Weights of a small transformer language model: width 128, 3 heads of 32.
Each number is 128 + 24 x the weight over its row's rms, rounded and kept within 0 to 255. Layers, rows and columns count from 0. Numbers have three digits each. The size before them is the row's rms in percent of the matrix's.

# layer 3 MLP up, 320x128, rms 0.086, rows 68-82, columns 64-127
099:125135142131190164112159144165163136170116129161121097130126121072134154123157121178149169100132092118191112137102128099162138111134148136117127143099111080156142110149113144109122119144172099
094:121121139174156208144147139162116127111131153140157113139126126149122140146149185102134156141131183112122162128118127132135154110158110110153124138139134140157138150132126144140164140133104150
097:072146161143133127147143184157131155114161093095139102139126152112142099118119098106132163128095119134152114130145117127145161149182130135122149108153128099119161158176130142131146097164145130
097:090145127121147105136079149151154133155117119153110085177100115124103143109157107151095135148140104138105114048109133155139158121109128171093176134111106153110141186137094140149105089138163132
096:192161112111112137146127130152128147137133130145130114105117107196094108132102124159127126112165108135126152091123132143086116111121078114152140121154137117111139160104119084093096112132129128
101:145144146149119124139178135139117136131110114115149167147145121138110097087135088143167156118117084136151092135089161171102148084174115161137127142100124104077118116118103137138126109089125137
094:124112177124135123126147109161184116141096139139186112136130076143155127137126118144107064105122133077133153127113111170085126107153103127165110127147140128137135077174111158103118099161126142
094:129163095145130122159075161170143151107118136138086125139119131140115115090157137110127138131128117143161077137109145117113148085134165112129158121131133103128074122135127097150107151103139150
100:149134088124129141183109152168042128107078110129101167118126146127133119145147131148096107132100140152143148089099127127103140165147129137084143134115138101103137131129125131104116119120135135
104:166079151139163136132096119126129138133157108152160135107141118143177158099130116112148131104121108152117101148139130113109107072120203165083107125107163156135116155128147132107108116160132106
100:104160141109128139126146121119162077172133092123117147143143147114067137129153159119153127137125146102167139133169107175153140158145114119115109115083111134131130142149123113136126166100165152
095:166095115165104146099146104119135134122136114154159102117144131105132110166134140098167141137152099148153163126113134121121112144145121128174136144090204096116089125136131131183145134143107101
116:115113114156149153158154163142108146146108135141120128187092092154116143139110112096104125130100128122125117142101138141135108089154090136128101142113132092106136099166112126099121133134158116
095:116133139169117139129125136137146119113170157097108127125061116143113170135084162139099084104124127103111135100141157164100089095147115143152169128117158114105166119150116119105137133114098111
103:153127157106101117135124105124128123182169107101140111137148163158135142123131173132130158112130152103102127119121147155083111100114128145099127120114182174148163142112158129136147176124084114
# layer 3 MLP down (transposed), 320x128, rms 0.114, rows 68-81, columns 64-127
096:103121122148100170173053159108113133127091137122108131110181132163120110152153116108111098126108171166148140091175143143097151110142117148113153104134106126107127147110103103133108135141108136
099:112111158088134064155108161108172110119127148145145141113083118120100142114162139124098045134156120075159169156114135149095131139131120151087135113156134123110127157154152103147106138131155113
095:123153148085155140102146094125095148147143139151134148120110088127125136102127158145131137153121141137134129127131129121068134112101097098180128117092117113116119124118122131126104125101112130
096:144133107111124147111137112122134121062153113157138153145122169166107122139090114124132123099141119136137088163129158108132118173122092096119121107105135106174146103120115119133119151138157136
096:143129114154169129099142112100132156096131121182142137161117138088094102117135085128149062144122118125143118164120106150128128090107127128112111083117141128133122074162106184123148123128091087
100:128166143089117143083126111165116110135129087158103102135151109109145122145134138139119120140113138105140144092154116120108149148089112176111099114161088115116147162117123104144140178103086131
096:119102119150139117100096148114114145115110115153128098117080139132109141083105136089162165138120176084129164143100176117193121123106119117085113129167116170123113126158133137156140125121127123
097:148112140140131104090137109131170134147156104142189086164110124120157148158144108130184129155127154110123139107130147125132119134121090142132124179115130153099146153121136141140117109159155132
096:111110181133146131116141111102137178132134119130144131111157140113113135110098113103159165152154148105179161157135115140158063081140123125106100093116149118172149075095143152117123163113132146
101:153092117151130102131094130118110155149182106138127182139128137104117123119082112150159127138097132155120126176101149074147111100092140139121145142116138144143159141148136176123152092174126150
100:087144141072135095145108156101121151146123127117107130101108141159144122159155081102128133124137135122152099136106116123146117144103162103141151144169115150121163146096161157111136124124149180
096:134133115091132148111168134166159136162097158161134118077111090118128151058123112140110128134120112127132103157090133157109129123081144136138148128115105120131125122155122108131114119144097151
116:116119104140124125150079144157139109130120116124156133142132119142123172091102105080117118121139140083175134114118137163136119069133098133115080093143134120105139098150109101111118126113139115
100:143126133085121123109167116063114126119135096118162144141141144126127127154157114132137132099114154083150172144104183108154133112171132129141139108118132140129100124155103146138089168132120141
# layer 3 MLP gate, 320x128, rms 0.0862, rows 69-82, columns 64-127
101:164127112123115107103062160176101130152145148100110098132152143149156120141119148167182155113126132137106118133095100149152118133141151111147123098099134147141172129148126140130117151126125142
098:136161130148130143123139136136163169122094118143130128137149100077146122139147154143121176111130117157151162113092110108138105107105088144160125104084115098071123135142138139100140085128113115
106:122153110166146110065103105138103145106118121122127132146147165150128118108120164125142165124111176136091139112131134117118101096115134143115152166154139116142147188097137150134119075153130132
094:115144146093162132132151077084156136109110107163106154151155146092121122120126150145143101151096131124116159184086100107122129133149141135123121128065122130115096170131096167163143105131134147
101:116134138136113084177126149108172163143141131150197160115165118144102080102110127132183148081137118123085112132141130150126114131152121126128132127128127151086126135151145101116116071112084104
099:137124107113084135195103155129153110114151175121150142154135138154129135146132145165168098124150092146196126119147122135128139122106133155152153099104125126135108137110119138136093160107109082
101:122164143099080099136108166151132085109069139130108120135110133159111104144151122067122124118119129138128128121105096133140144124117157161102149111148132146130131130154123094118098165087099175
097:127123138104117105134147118107114069142120110128150089132117097163107146160142123176144130099107152155127112090160083157154171099093166099145142138189146154134101119132075133159150144134114117
099:138105158107107109135125104130129143137148185148135134122134100149132136118087106149146099134143107150069173163073135104155156126121129142103138120122122169132159160179059131157116105177121144
100:156123119160131118155178144192111138132141115146147098155183159124110100143123121124182100114070100134126115155146088145170153117128135115124132132081112120127091134164163133158145136120100115
096:147139212131116143119136123115175137158140118154124106147161120135121109128109129139127149159128116102106126164141124118132164107101107144140153131095089123134140142156146116122080181174142113
113:110101198075134125087126123133153118107106087131174144139121145105129135192130136161138117108098120194127120122160101109145147119112128113121167089142129140095132108109137122168112132143127146
094:165147166131088133166111137101096190150132096187135132121131094106143112140155156116149147164152119140153158113127142097131115138100088129151139104089122133109127091104136096118127160118133157
101:146134147131094129142109134116133133159139123118142136133139115144110143134122122118183128086087109159129118111111146146153129133129174132119098109130133174172118188138151072123101149135104079